{
  "n_layer": 9,
  "d_model": 224,
  "n_head": 7,
  "n_kv_head": 1,
  "head_dim": 32,
  "d_mlp": 448,
  "vocab_size": 8192,
  "activation": "swiglu",
  "norm": "rmsnorm",
  "norm_place": "pre",
  "norm_eps": 1e-05,
  "positions": "rope",
  "rope_base": 10000.0,
  "rope_fraction": 1.0,
  "qk_norm": false,
  "attn_scale": 0.177,
  "bias": "qkv",
  "tie_embeddings": false,
  "parallel_block": false,
  "init": "uniform",
  "init_std_qkv": 0.0321,
  "init_std_o": 0.00757,
  "init_std_up": 0.0321,
  "init_std_down": 0.00757,
  "optimizer": "soap_variant",
  "lr": 0.00638,
  "lr_mult_o": 1.33,
  "beta1": 0.95,
  "beta2": 0.95,
  "lr_head": 0.0116,
  "grad_clip": 0.5,
  "warmup_steps": 200,
  "schedule": "wsd",
  "decay_fraction": 0.797,
  "decay_shape": "cos",
  "final_lr_fraction": 0.1,
  "batch_tokens": 65536,
  "seq_len": 512,
  "doc_mask": true,
  "z_loss": 1e-05,
  "train_tokens": 133800000,
  "steps": 2042,
  "dataset": "wikipedia_en"
}
Each number is 128 + 32 x the weight over the matrix's rms, rounded and kept within 0 to 255. Layers, rows and columns count from 0. Numbers have three digits each.

# down: layer 4 MLP down (transposed), 448x224, rms 0.108, rows 14-34, columns 0-223
# gate: layer 4 MLP gate, 448x224, rms 0.116, rows 15-35, columns 0-223
# up: layer 4 MLP up, 448x224, rms 0.114, rows 15-34, columns 0-223
down14:100138135143110197097100125096125149144174079131148121136156119080157127195114112149068144170132097208160139150128142124129150109157141095129126130142088149146079174144123162135129141099164129117211091153133143175052181135149090112128090104059154109177156185135140106147115180102116096082126076132116115083152151148091111164178139123156113172091127084141200133216031128126125077095117105149199168123133117137159145114130172136126105144147148118148084147134093127164161120159082142148120120155067175144119137110112088076089083091120095149129126111169175172146143141127128098149149118099145143089182143145114181158130087149133136089119176120156102148128119112127132178165112
gate15:154124090158077118188129146142079115142103120108118062137116143159048127107107083129140067163163120157142186174123151144126139124190144139128131104137137106131106109146081174061113066137141143152092109130168157146183146127151166120130094133169192122141083139119128134120161140132133166146082094122127138119148107144142177144110108137128099161134085171140126086179126163103142099160121133106157074075137106105144088110149056141140066116097164090157082106113131186185144122119121122146127110091111160144139090093107088178138158087125213147112173142136117096131149104097108119137141172151143130111160092130137122164113138123064146121133087068139126107118063076120130160161101
up15:167124093156123134154139167122062133183088167116134105099131130125075092139158144112139084141151104161143142132133137162083159124091145140150096112070165080101128140142127113091133123126092135152144116153115121120169121115181101161082148142192162145134119121095140105117169134142107084121136110142113130190160083171112136161179159151109068077115159152150077136091190098129132083148112144099205130112130136094149141088113148130078064102129125136122021160118119123164163155153102124137114102096096165170124055116117126161111131113126164167118099132123111128100128145120091145114176117146166135180128090086121148174125186150122138130131116138128164135112157148113153147116152
down15:127105107107090145183130128156126113135100126136112130141176142149094117146162174095101153092146109133113111147177122133131092191121189149111127123142099109149116128074136089145095070126106107135095129133117096134103142131134105107100131112166155110062139086195122184160114119151123184161157130048166154121129142146086136177143116143189110116106153132157157118103156140175140152138124139149150077198118157189176097055134096096117154081104113105166118147129138123162145172096131099076103157178066104114113127076111157157166129158094123194146105162165149085119201163127176169127097144130160143141109164135139131136102115170172110088080089071158164117101148129154137128192121
gate16:118166146197202120136137201164155077088129142118148109142098109163131082146127096157165136068096128079100113142078121103099137165086128148159124171140151132144130120102122138070086124121109124106168166127100125167065137093118135131170122171098095098108098135117110150153192140104120107123135120103083195150140144143099097073075096114131121118158172101135083153104100090131092198143190070104106146168149101154073105155056106064158150156082119088131127126142154164110115165150107123112094148123137152149140158158072109138179135156136132117150133190119134113151158088133135129129140158053104155137110156118106141168127134161135073138123191130142120099114141126134111069131137
up16:127084105133110136153143172095155158133112100137146103141158160102105133145064112170159076114104098128142100173194109082166153115139078121124123148069107125118129141151143163135109095126092075133102154120119102135120139105147140144143157117087083127117124142092127181114173127103086098172090141094080136087137129106103117095119106089125101108146128095115109091182108131154131139131095167099113220153130162161142082129167128069144132174117158106146129119159146137170102128123121107096190084153143185157059128176129137137179129086151076116143129165107107161124146121156071150098138113065096178079087123122086146111106102116075169164130138120176137151152126132190144125154103
down16:136153097115111153104082100116097136133140151181137134103159187101132119150087132083118154163118085060120130144127139151138071117111187117124104074139117121120069127138113128180171154134168116095112119145164159103076085108069114188149121150107149074152130111120173092146135127102142129135193131145160127117132133123120132131099114109130075180118138051121123160108121176164081192093149138106131162112086130151097146127144156129128147143125130119126133149109103151128120126103124093125157148132128102130137200092123112215098166158162153141112171125132124107148167143104140107142079143131125054124156153184105113176142137075143134144079082163089160171099178083162123115094164
gate17:090128058119072086082153144116123122131123129170137114148142147143121063171133097139168160153078152147133151056138128108101096110166093145114134163114132145137119152153134120153141174085169142130116104170172129142141146132163111097131128121199117142108125084158059113133082098087124142140092110102182173073128196176080122165125136138087099114051180127116102119145148137127186098168152090101108119190048144140115114150130074144150149101109127150163119113176117123155159094104149084111118126149163137108167192131117112117144096091129117162082104075091145080117102153131105133115164145135104152098165204101119084140146212091149115084128098145152138148141061116138093133141190
up17:120123103175094114110102122085104125156142105160199087137180080110117085140120193105116103096090154128117093096107127130114143083141145102120126097201137151117157154150094069142148147170156072104137175157164112079082113152125121149102083174158119163171102092182147178131087059124152131138133052187110186167152159122073129172125135091154094099099134131142160121139103167058053077190101095139128132098077139122159147086111128109155139111098102096123089088143201184113215118184131156160129104124148131102163163175115075118170143106112131099087137133122136097115109124220112195099173147139163137114130086157148132114071123116162167140131091128136135170159103108113106119140148
down17:078101155120083107112151128141101145128141117125144089140066099127220120120116087108174015168155109079134137137173148124179198128091090119089137193153066147183108088112139120137080105156098153150150175083127139110150126145133168145111178164178128153161196142126102152113163143130165181135108140131086131147135054092145059174116109129084138169151095113088104121126044082103127123099122151193143064073166108175139120142152144123145130111115124128176111134105150134149190156152155142175174084122104110128129076120148149168142125127123133105115110087160152120167055207159136074171100134117145084167140163131180128124093079115115136102113083085129130169155147170115168128145149
gate18:091149196125141115103091145138151144153106151110138133162146052145086113146108092062104193140129167104131109158149151121153160140158153176084131131155117114192135118171143118149203156151148099099105122129147146132135095075123184081116094123136143147134125128108088068127151129094103103086130072175119152153112125062161186115082119107166161079132147134115109168134158147136157140147140123044177165104121132107063143124147081138165132137144107156153144090111117066185139136163082070120156104139077112113120157132119076122169088066089148125145108173097140122152132117108094123105151096145075179107118119129118074146109128151132093155185150110155102108088147122101123138118135
up18:151142146132053164142124112147158157147099136089151157089167125166125142105122100103093160076073116156136151110085083108165145199130181138120114155170127100157090124137125128147149138137165123154143102138144149127143128131150108102150081121102133170182110098106047063124117092129119100080101099162108170105086191105120126117145138145174137118150163133137094139134198096106150109115155093123138160128143105150065099159157113085117080113174078165170132117146117104127128180107164142147106089100113176118155100129097105153130092082159121075115068180124182104173109120102023171136099164169118173144170064157145083105076156141132083163186086173163140139108132148129114134131166
down18:153132128105130103090096145046084109192166125133186092149146107051079065146106139132118108131155142125095132122155107059096080179162133103178178147145079150104076151127116168128149130108108128173165183154143113133131148127188067063145166184098200102109121091182174108147108132131120156117123139129131146155070100133094107124096163148144162167150149130099117114201112181133155131068088081117098084145153125144157154123176137156153166158195164102113107173090162104123109149103105085111147088149132191143130147153098142101109180084152143128128142129147155135102225165159149114077085059119089108104093106118118135097152113143185055128145130107130127163122104097129180180149145
gate19:185075120186131160106097177139168136141137123105135141057197128158176127132148105116083122178091165200114127133132135093161203104120072078132123069140153091078124129116194103165190131158137127077136096152141167140140078123161144095105069081129105147136075110162142151229130198126159124075146145161098128137092172137107133115127120115169119170137100131160139156095154161126178165107095138167164124180168149151125123136114144159123130121082121098148098119153067110096159121137127129135158145070103182164127129161158096124147129113115101112144177085142181113133085167207112130153153153143130134092141104108107107134138174138133122127122124126128107150167110169127097104191129
up19:112105160113107111132096121077169135105171085170145134145114107099116121084074115139070103112140096065171064118153111124186130165113152152145134177174112132141089108142107132175120085108153135143177100120131128147130123123081074110126183119093075079129171083090096168205152123125141132095124087133080152130098138139132149097085153139108081177170076105195096129126100169162121153115163099131146048130129183239170115138170121133109159188149118145146115117113116148108151123111096164119112092141131080100133183203150089186148169124074102136126099132121126154196117065070113122071135181114151128078144143114162157138140107113064077080198084093100122093100206150088126112103138
down19:109204123190098096130083136103202123136127120088188185104123160134106105059075135144060174085110144211165108099190116099094142084151116167194095133121166136059130088151111114098082125169149151182113136087097096122122101144106084063090133151154137139175132116141114129162130098062141144158127136109096093142126156116094121068131119143151112145172128129147118167088171136107132085120096145152117086163096093133135129110119103146146105177158169107087168101121095089145118168158134171101072106114176141132131119199127121128151156128128114124065162141101107124155126079059093162179152108157145117089120141124138075088183145131107145152140119116143061190150134068123176138180163
gate20:125100112137098187139126156175123128145138146136094135103083165140114150186147134126162149171113172130129128093161181131138109091108111106110117213157207094167138103104130106219170134137119134098113082112148138169176130079143125156115117072122111151169071077124159129127081165133107087140158143153095155144198132101034132131058149128094178111179036085198105098140074087116141075135120132120175099106111106121135103151142137134111154104133128131141093125176126120137107135133126115137087110188098143112122037153173150124157134092099056134137162079183165080158148089091110137127138151183190113110107103143129098159134072140198125126102093050160107167066095113076070101106161
up20:107137160140086089117149135125159113104146125144124142148067176140128078136101124151100129135168173140116109172121067101123141121140070122124149146104079177162065147106091091090159113104055141090119134113055103081104097161135133119023131138161175159091162094109138113151128072101166144133132157106202165115127147123179111118141207108140229136093121186092148122175067056121065126156131110124162129153133072118101170079098097115130111153181116138107152129104130130163182107175168116151117117164169138113100126145112075141139151082120153190151207140085128131139098162155133077153147150130129157088156178082124081103109150130153100133164148159111129181143098135121165115145148
down20:134149178130141093105192143126144109130101144136169164095125103158093195143106164117095163170220114173122142131155154167187167179149115117079191179157111167135089177106152130131151090138131204116088144136142053071171095218141095155127082175150112152109130122144082091115132102132179118121149121149130152130201146112162138211135163100121152157107148118136133097152159097105109176130156141149109154145167054129119145000108094151131151108185135084169116115103107111133174135188120117157123150137131170111099059142167168115149100100116159119180146133131146179126116141190187116130070146117192134204109166140137135167185120142142142138151126114079112089123080118158128087160121
gate21:133157149104112128240160122160170163142076172157113127165127134143134086169188103165096129128150091137153150120083123109090151147091126102142087096172082125158117142114106072188130113130142084120071149079078135159171130135134115154109108140106105119160124042127166118119179135072190093120159151138095133161142118104176099145213099110093148145162120048148081093097108132166096136124124194122139067122090167117140105127151164147098125156111121158109103153172105089095184149127116122188146119086158144089126149134193096128133093152120130119036145127116120122179193116174195124195075133146159140133127118088100132109174103151113102145163119176093065097129142113099136127143183
up21:073075096078122049164188070149083130147057132176083169103115127088109080093127111147153123111112065138161141130102152124106099108155137138117169148163118116068118149099165106144143085117153111132098131122197159146180186161143177190118129203178108116149111125106145147134113086108152129120078155110141120159152117139125103109107108134098137112135075099137140103057078074142105108090105140119139068126127108137095128158151121109056056125096113129149126143159161113119144093159100108125161086149172134126126139222108148123122144117164152170104079160106116142158131109098104114135132179121057120142160133068185124095132146145096145172196115126050099102147130124133177125131120
down21:066108129107109112117109132066144141135127149147118185127169075098147115142139150109115137181089103105088167123115151121102106128174137115145113140127083141156129095148174140161174113101157126113172075151129152116137149092137106166126133202163172085136167171131140089126128208085133172211144140076121180160106078137103194158121146074109161162052091088094050100121147122127083100103082060176145123093127094145114107144171127114141219139094101115164117100144160118202155127113176103149136134136121132117098122155098157074112105123131149173064071130097144153130181073068117152139141124107151170107127154095160118111066163102101183074116128138063098118169076047106111144164143
gate22:166117124096102098122169040063122060153136097083114095112140100090086160147136160182165068073215156149096108083122137101052146156161099170177150123074080105134154121132107201078107193113147122146150166105062141163130094124142097173043157157160166145208083122138151137138133073145178186172163135153154114071115141116103117159100079126086136056168069140082146151082135112119089054181183168123146145131114133084106122083120149115150096141054151216079120093150202112118144151162097149104152148098188081151091109066137167119127089121134166129108146163102147077145148107187170172104148215110149124182133100124137082090139170150073116114097159116084148090121128175063087114133184
up22:150066196122155096174128080093177153134133112148129089122137124154154117126192096195083085140071161101141182057153118156089080140073148108059073116121059118142100063204173185160141120180080143147101087113125119103159115107144117171148147149169126107133098083163181117101059104151091199094109108145165074134187141144089167093148125118164101150129121164181094106110149120119166128133073130089190105130096120114105106128144175095162188103091089103152130121112149144106089148132140067047102098064146158163147183141138083140090097093126163141122094128149066059123055135138175151120166142130143100131142179092155084090180154060172111127150109074129114138149114198132176123129106
down22:119076078097123157118125185131039066100125137162144140100153154090131149184156114152160169167164099134184119071141186115142115128139162134111176143088164076125114146080125148141119166116155130149118121133080119127122116121157063098141145088149159158093123076162098116099179127135139176136113097088143153119063072116170114075094130076132116088140123134105101068150128131124147100136119122096132100113105117152124079146137093137135121098093089166108162108152114150074110114123148132155155124198152129149127115115188105145083116185108070143170121135098144117134152162075160169124156082086089155101111099182089134047117114084153106070232134116074173142146100152070095113087107
gate23:133117091142152070138115082123101162159157133119106171110099173122131130114155116126125133154124134089109147083133144127202073106093157111176121158110164148133128178122076170126108068111114101160123039093134129074124104036108109082066080117163112170153102103166152129121160097065105111100099186133050071147123131152108138115070125109164141103127174099078130131171125111096119112080089157160154091118125151172158113191075132122154130189082163140143070157079093080161133154123121053076123091101059101105112123203138119142107112084167119163114159144115162110109123137146101064126091105075180177147101068127078149201135099123115082115120170178146143080043180112123163187115132
up23:111135161143115128119110133127133105104088179134159185171094150094124113173127153111145097100134108097147150086193181163101167163148149165082166045126174146101091164177085097123136163174099134141095155140134148064144133147177187145100092117125120021105099160158158198087150091162138087112178146109027145172125129134088149124128086166116049164156108090133105131109132120147159147114107109135067092103171129137099058101073182117171128086115152164150155134182099165075137093174105166137146090153080128114187105127123134123133075206158102187145122205144160139150143116147168143096124127142132121121149061164095149117083161147156094130159130168079125117102150157058146111072146
down23:144124106100112105107086113182108109099128126117133114106118112115175123092153137090179074058174147168139131125195160158146124143125122157203120131114148102163183141128178101132096087182079096156150112094120151144145112086111159119149146140106134085108093114186168077104154128131050118046060072156113168106137133133143088133119066106155170140168156137132064165100070044148144147128107152143129186188179138117142126110106135143149139144109151163130149099088125124155092136104092081128079106143122118097121099092090122029115131036091119098036069127137129129112117137125088127136153143147117135145125088134165137120076124168097156149087098108145115144161159076146176091138154
gate24:142138173151129136117121125151115095148110079117195111119114145137133171088164098166151134136149101132127129092178106144122144092132136128115138127054184168119148067107103079114168068139139132162125209136128098159100131161125117147108104101159164139127152043140146061142118114111139123130162076105134097146082135134133154150191068092164090169130135101125137089102167150139123111204105142140117153118168118097121096141121113089172119108169132145132198133137131148116143174123157137159154131191156132144155098154169094099190161162082127116142113158155170171127102161184147134149122091127158157154103108117100110144085128128147118148131130152127125139099124075082125105109125
up24:135104098073092135146106152157108147172199190147139114137145162152135134129122125070114107158090130126110053092090107115161132144125144129131103100159130083098142176148070158105108135099090173056090088122097148152144111127110143126184116104158109206117112153081115113091158130127119141161092176128130164077187154163116139155075151110101162112107141167126143156136145142128165163108086140139131136109109135124169157097134124136140097160077124133130099159147179140151114131133118127114141137084124121178138170080121163139117155112161133152096103118092112118119126130102070154158146164157123121127111096135138134133115133116139144119176103132127152099121108141115152124132144
down24:124094168153136131159145120087147183168111129134106102136102126078164142161117147173111098113107165105102121158084171100151118127195113052149172133208095111203114189160121186169103146114081117123123074067089144077182097137160104092123169195163125163105153144107128145158132189110129114150099110157118149116151082106100103094078210148130132146115118091160099131154127124158178119136138123184129118128133101102132144137107110183113072147072077098161059108128131106118128102077102139165136044140141118135122127097111082175071123091155144160145111141115184120134170143082116122145142106131098118135142132138142173132143122113084125140123151069104110083204094145138152148147138
gate25:176147170108108130129132156097127136087108096128154134151131206126113198134145253075121139164142099166167065114133140129146082135120158149115151137106098154176080139181163122135144125095098151093090108161129101123096163159107117181080177118095135152131156116117123144124101099127139145087125113133147116072105176166219145102206182192114122087152131153095120068134161131138105099093122147164136077124131154138125136097214131119091158144101144123160150152126220117119070084136123140144124048132110134101113089147050079147182137092171183172072101116141089102181145103140095110074153158171094163114083097087152158139127170181164163156160072077164163091126188174125116158175146
up25:126136128155139069091090180086141077000157148128123082130184113138164121144097111159142028128159149085088199161174139167124176123170188072164137137150154135072133095140091132173117118117184089132152148129125226182097136154120111181049144128098123038064129123141108148088155060107174122124131206077128171140127081118073123098096139098162052096112133087111095147078125088166130072179081148127101145123122164188140086118103095193126127140142131091079123118088162123117068149143136130116158161119225158097155131097180146137062167179111132084169152135175115104078115158162140185147144159114124132099090165110106109150122137067111199119037118113118118107179123121088140140092112
down25:124101118108062104150127159137180104168142071071155167173090107142186132142175105134121086091119118142100131153153193116114223094142144195103167108167174149185083128067118079110111136141096085115131067127161126120190132117085073132142117119132120057150142173125117153137132105137118158150139110129133136149185168205107142103103154127079144145108094052209171103113138145142190179143081209165181118151107186156108122151108120161145035167113113141079082123184130106150105170108092197204148139140113119123149097086126144123117185116152109134133155101138140149193106115149067125100122081060118106168133173134155191152146104099153167173087150117085137128101184113072088099116093
gate26:132114149129155135108078120135066109107137138089171116114123137127093124152183146092170100103189135066113064056115091137106124180084132121085094171160029161119111121083107128145118109096079173164178171079128076170114122149127137082091113134144071173099066126102142133122162090150089126078116121139101169155092120169147148124138125096065149138132153157117130160116064196084134106120183077095141125111140108116145102105169159130138122148119150129150156112176157083098132125189096115123161120105180133098156095191128124125141155156100145140143114184110124107128127106125167085173143142158070136160116108105119149132148111099112130135170088091125084073126133142125087076153168
up26:158132134153158103100094101126100174165132143096097158162056164110088084175105128175120127164097124043127138079134158107143142169120129121131159115106193112194157129163125128118127147146108123114109209123155154156126136179158168131165190151185118119137111078096130115111201089120145106135132154108109063155092110071105168084128180122099080114117078140084149123143071134110152082095097123130126136128116126139110100152155059154113172125187133111192127169088162147123158138142100148165082132092134148101123142125118115190183143116106099123107076117176136118160162077126179146149115113135102104071104129149134107119144176086086144172202085125094094141150133135063100123127156
down26:224071130084127101112163135153142065093093108142153165086126118105128129112119122139176086111155135090125128168135154130162109132121143115067086087097119122115095118151131110197137109061105118144168143158131104107148122172118107212120068155144119123126159163125158139083116159102071114132136124124183150154160031117126062126209142188118121180168116103126147198165129107134180152171112133129094101131124117168108112133176108159121122180162124114195098121132222126108148154096127096107156110109099164072093111131179143152067125147124182167136181131157114179125096121127138156183093151116085135119095153157097105108151147112063113121132137092122117103151101159172083097127155
gate27:152154118131150115157159120126108111103092170143114107079124086168115083160102096193148085113110093076104127150156131155117091091078114098092129137151095134119126112106122113133148189130148123089163153094136117085129115103138189175093113159100175112135106201171151125130100195098116092144100072146112129156113096168115138096135106186136112124119137162070116143114121162088086108171134118099127145088105140110163125105146149096101139161168123079084083164131108147192142106152120146118169083104019130046086135093172103112149150121128173165155127071124065142109093140118152074120157111111113103188164093079101177138080121152152174111148142201156118140141154100122080089191118
up27:147180158109129125136167163125119117084109115094126066158131123134152110136135171160156089088142092105081175142168137128128122165132153096073180103180114186089095113093136170114137104173176165111121123129130140049144154146171163162122184152121171172067071119152148117111064105132151118141087124167139196130124142134125073111144146134108124106117084082128071177136084109119126096081140074178119150158137208108156119153113162056079138135092171127156115090093120162194095173154103100104184146154143090141106115103093202110134057129112095139125164101080069161134148089067151123077098118151120147120082132114112140142130114079229112078158124068139156092135118096143077115105125
down27:079132150106108155135195155085112145105144144127163129177119128094095127164111109171152109153149098178142077110180086133083101138120124132106118134124156108143182162134131164101081113167088167139148088133140107102123114095040082197158125133177130185173081134143138123139179093178122129140110078156086165054171143116126057146080122152058119203116165099148043135138091092124128071156111158110164165138070135096165076131123127101189113199147142125129180121108128140157104065186149135213173126158177142096125098120073122119197155082182142085117079134088098098101106108184115158137129099178084089137155169139159161156136130155095112116174082075082093073139117089172179154120136
gate28:118129148192119070114137119120136182082090122093132176138158107107131122123127118124085144179140066147118147114131172141203138085099087161126123140139092088098111093109102172125113153155163139143158103107155138123105098188100131131071101154105115117122141144098089129142096188129145150139115140148123068165085162153142154146103180168073099166125159102112109113120140163124101163124191137144102151161111142171202157102116095190185141125105092159118172157190122140116112179209106107098120134161182144155157154089139185148117104107113111114188137116113152140110181134079166163121137120146109200133208162074116089123127140097069133106141076168103129115103176142147160123140155
up28:115130140090090106106109099178156146128158146122153142174122183087186107147173123073119076152197120126137113128111130114122161077165133167071171110119073099056108137140129130126128186132110126120102200137161174159042141123100106108125111130133162124105105168139167120149096105152119084114073123132112152135109074126127169104117107127114149142140124060182116148086125152135142105177164082122088154127170200101125176098146127156145160149122119129140114062142114129107127179099068114156080184071149118158131078169122062106159104107180192065099236141081131088123149160087175093137095128161152177167117152099124097131183150082105120190070142122143098070133115129126114132152222
down28:070113112124134166126055123193140163147135083139075143174064147129141164154185166092129160121161097152117130067144095148165083159154103129109112193134138089148160107114166120148144108158122131172095162133111126169083143132054120105141097148110179079091149156139120149170131204211139105118089151061096147171156106112072163150061121158126124119089146136145133120102149115135151103169113111065080163115153120194224113064116222119114131077091161131160124074133112159196174088124110106102106137120117183133137094149099103184087093173150140077128167126160147106166189139149129087120149109116109135136128132106130144154163127113215196126108125130152154120107136107102071162140137
gate29:174107121158139175161112139161168172144117129101157132100108126140084155105120113102095130091087144142132086108142145170148133177142181116161089202127108163158129155130099099191100140132094136107137131157208119085141071069143186081164156070159115171174125139082051110117149227128093108126121122134110079145119155152089184140170135143112098126137090104132142048142081111080036118151105153083084111135126157132141072131116124111194110113167160199105187136126112167140096152146153089140112088147132111097174103101138046147122108066195139104114056101102131114135184156125178134180128200178128114135182094135117185085108123128141066095116111128087082081140108079132116112155152
up29:113170122105130125170068146096099155122154154094121159108086133140080111114124155086102146112051143106117093145132080115174096104094122108126083173126102129103070153190141118155144132147115126124118093155115103105106072129136150103167132083120140118181154135083121108126132234122115131118081143090131088105157132152151205213157134122095167187123114157160113091121064105131056166110110119145134087169105139057165113164103120182161177129104121086067134111163140106131076087146118156154155102097129119093130153154082110122145139100161100082144074191086132110154128109150130170126101170178087108106153081159169162043171179148143084125179108179138063117144143142177121134121159
down29:115165124066168113170119129145153138090139102148144092145171054092102151190152122140105161098171145129141208110141101118156136127124136103102149111149174141113065134087143179114126170138119209099137170176135134181199113186109127165113127143137188104102123146167162108123127082156134151136097145140068149135071089090121099151131119165129086150139107176093103101131121146087113124140115141115122063157137091103119189088161140162060149139194121156110248129131095130042136115155142105113155184102146111153146128128143104133152058178107140136152161071118105157104106091149109108163204067145153088080116100217112121122152138103122096136143115108197120132098162146160178118068143
gate30:120085171094115186141132105141133170102079088095089097165157169133147180129179123128135093095150153168061094109092151154148109159128069127089081132109061143063121140135171083107091149159123153120124127173123154104159129006164146105092139110000142113135121130144123134172133117152125138109098169095146091119116168130174096167081089123155174108112114106128138112162144104090097147152176128158104150139069125096082119121100093131108137164070184125164127209092188071101119130116099126145160119126103127179146108087150146084108158089094131132101146186160099121094094133140126094162115109011112151185157091147203131117125112103153133123088106112052170121162171135087166145156108
up30:153150166143156134132086162088100100134116108146107080145174074140161121242146148125136070115152115106117134077105126118109067142121094142105145102096122109107119158167118116126153107167156175159114096121183122130090132102060079119104176157105112182087170104189117044119137154114123178139086149100178118100127102162130067161092091145086146138148115093107159128157108172108125116110114122102126067140084102112109069128093132086110110134111145102195183092110159156174171097177082141115125164153149130116146108168122087122111142167160118147095117146156051134162116180115115115171162080061139148127154114079117198167119147063127151150111067100105177148089151075139120130108121
down30:130162113155113146183085105189126090093138148159167168114151190142113139042142160105074131133105129150117122082119116148134144136187128099160109188172090127180148169166126103081165128142199103143177125124140106097132070127139141135142156141153163160115136118110132146099075036144116138120122068102070197137108219148067137095100158149152155139169057164151119080094155057129153081131114125114105184163150098125171160147114160196158204101154138088100115101121184077127136162155153141119120131175095109115148175117135137115154128126158157107091148173077145125099117101138098127146102048161154155131138172190143144179192124097156164089138089093126124125093143074163099075199087
gate31:142092132174162105154191117164135169128184147119142091169119074116104199098142120121178136114148148167169095147155140139147181157144100111146128077184165151141148131103116158161125104134099095124155130107133097145175123100127127149111173170078124101131107197087151115184144104120096090110112112158106145133104181103144149101161129129136104120113131146162132131116116144092118116091125142159129126107171110145126147123067111125095094146120170134118136174110150178095122124176145061192191103122091135109078120089096159146078141070111101178173125094097133170101143128143110141185176129155089035232106147152124158112097064105141075108120160084098114116076111168114146133150124
up31:170149137166183108121179152128172151111159118106091129133153107098143186133190112142172171155121134166147108158106106166128111111121158128179118126132130173144175146146143167147109138127114115151144124139143117111155152111114128126104152106142165103123146101075151102173119073098084107115140127108108137165171135156057115080132109132169102159167185151166105170118158143131169183080135078079182142140155114192170143128095118078077124123169162170072091119127179140130105101171155114115141192135101193174105152129121167086101101101165106116119135111162140097143102139145092155140151124135077129151121158124144160088113134174195053178113096127158125117126057164137119152173088
down31:132129131110080155111096165090189148082063127159130121100103114118156167158131120120122096193102118153069149157183109131080130165139112116074134154108114123102142110168176116188116124111106124148170170067159100087132175137168091105134153112129126125129139128163086074110086064113175116129091138103120163040144110117132104147075200116158124147176108196128096107156094166122153183112077079093111133134155093150131097168143150120109105163161088114140137192163135158090137127160118122123137161122152128130175117139096081221082111199108148108183137127098132147132081213078207125163098128106146132096154109133161124110143089151131115126164139130148191108178183139115117119124122
gate32:100129133141123140100074119194161141179161106112087106108098139155134075103111145132090113161191064172141079115140101128104147123162060172125099096135100143126156157146081089065106124164086085100116144182155144148130140134144121099077117118122120127106145111108091116170096141127105105099107158137120095111130170080139144132091159138124127131108142122146086081077122130099118130162134171114136112177052125123109164132123179121094086175094147150149186099209096118094133150092171061111137115130149125120187095140116109137097175078133154204152139150109113152175107126097118191087141111130144137204088123093143139138109157082128091107116108201098134076111148121134152084114089
up32:141122112146150145159112163143148078119159128164079094177125152207145186171137106148084156104129144150148130116139110146153128133078125117139140139186113109155064148129123123140095160160099087126103115160080114150118089091129094055134115086127167113141132106142143149159048126099107116120130101174148144144112127133142127092138081102188083150098169137148090118138100119130110123145097201141183096120153114088132167117160165117120049109137044114156151119138137096140148167148149132206143111136107142122141138143116155193204149133107101138123196127162140140131146118125114066172121126129108068091124141111109131098183156174077177145131108167065123125155055065125122098168112
down32:109197151124133130108137092154140131102148051093149169124099065063130062117149105108098139159155095098158122108106097154196182091100144104058124158151112159095173111118171109124170126118141119152130127119155166125134169129165107137132130091126120104045155169105176135153130116135134128148095132100186159140148154166139152194134227122161150122109075140099118104073141118141155131138138126126155120106106148172160140161074095154130149133159112181100126089102071121129100111118079105134139211053113091168134134131138118197098120221091132134059110181134123122118076161128140138140097108139121090127220123150124133096104074127120107109114095134144101062146103145151132088111120
gate33:139066184147064148118169077149153111188106067090122130057143109101166127112103122147162133106135107121135119093145143111118153135152140148136117184095114169077112112140121116115107124077159144126166143138094144093118138151141120136131104116074081169138149115160172156075133131141093127145149070153063138127153148110115095028152091168164118113088128098174204164092140167162125130145050076100099123101149148151128093161137125140106151188115178131156129151112144119105086109140070146114150161141090112109100145172159122083114169096157063117114141137095129121140117124074116136114093161114137131101153092117138121136187090136122163134103100167126156165162090139171129078126145
up33:059143062135122147103104177148073114143097149121130160138124096121075085112183092089139161153145185173136058163124158145149166120134122141084121115119102121115124126084128123103055127177144127088106140113165139171172173140150160113102198155164142104147072124090120152107156152134150131105100141130139101100081110138176134165124172098092109132149078121083151103191112122123157075092131220060155135175133146094176131088143090149133119154145124130150105142139120085083144125139166079170122098084098120149069126137080086075096108104124162116132115153112130125143110142159110106151148083129121140086138158177127109131120094175102129108120126133139128152112084149088090148112142
down33:156099125151133086111138144155117141123108163141162129154145084128077118104110077135142133090132143150138135117134132092122134171146159147145108129119162098134176048139155080143096128099064132162167125156090112178097112172042138089107117160108185105164145168190118143106095149114077117127107122083115143110181186170181132108166178103133135108158111140091127100103125118122146130103131067087108115103168124162210150160123081135060150142110154126131203166121141151125047076162149123121089134092109126128151102143112099138092121098125166076107150093109161082123087177134122122099138101161166133118136134063135163104174139140132110140107119164049136104155139118125091192120121
gate34:153113125117110065133112136114119183127140123126169114046116117128168139107128106077146085107153135115117141133171160163136108197107081121123174106113158131084179113108116127115145094158109090131149131105217069107137068123130116192149144144083122190118095166125141141189176110137171096121169150100108103189085132151171179147112147104177124139116141180122188126160191074104171102145131147091173094108111104107144109149192123122150104091085135075104142171130139127077151216148147108137189103167140132140101150154064117072140125022172113178119124119122122146078140141148152116128104091128053159118135097088118106146081056080151110137112140156129073157139195135120110092143091
up34:174151092075113198143144102155130148132049135113053117091096136150105128102174161152130129113153119135097137155115114180192089055114130131125125028199166118153112137111139131140141137114122117110125083129174177142153111138125077136198126150175119104138148108077072131129112116176093143159120130089110115103122162078158115137127161201125111133144165105152121125119083105161116119162116134192165102135137047138043123128198165143097074100107159126173078173165123034132158187141155102112123127108129159106096116087191165073112156094097145099168144165176147147140087142091101102131085185130072147118117054184074091144176149220062194169188155105182110164107051107085129102171100
down34:143172126144089160056112113116060152145101151137104151111151119098162123128111161157095137165122067101106132156060156164152142144159138149167099131152160168096116075106198135205158143131175108124129123133155131161167081067128090090162107083080152163129129152092100134099116051147116173097130138133074115124150140157159146078101132201139062165137168119141122117106116131161100138152146148163194139127177082097136120106095184139063102088139088135207175129149082061132122166160103099120142148130067165114092137222151121078165113076100142139138093085167110156093092127139074092200142136078125145142174076060135060145181100125131166143162114076160138105156071087138119157152143
gate35:091056200141062086122155102150139123148112056076094134091122197074116135173081070091141100061094102125068119150156078123079096128113202105185178054097124072143144127137147101115150089137080162108123057140129150031102158096141158106142125122112150142132104160156161123065157078108116141129089103173041167084130125142095112123107128244134153118136147119191109073160132079120150095157146130111146143212112153071044091073091088080180143129155147154147152178136156113117107093100209097115153156188199104229134070110145154184128107159077152107155112102171123135106090104114130155087157115125107073069098094159036158196156104097167102141066141161120143138167172132096116064154106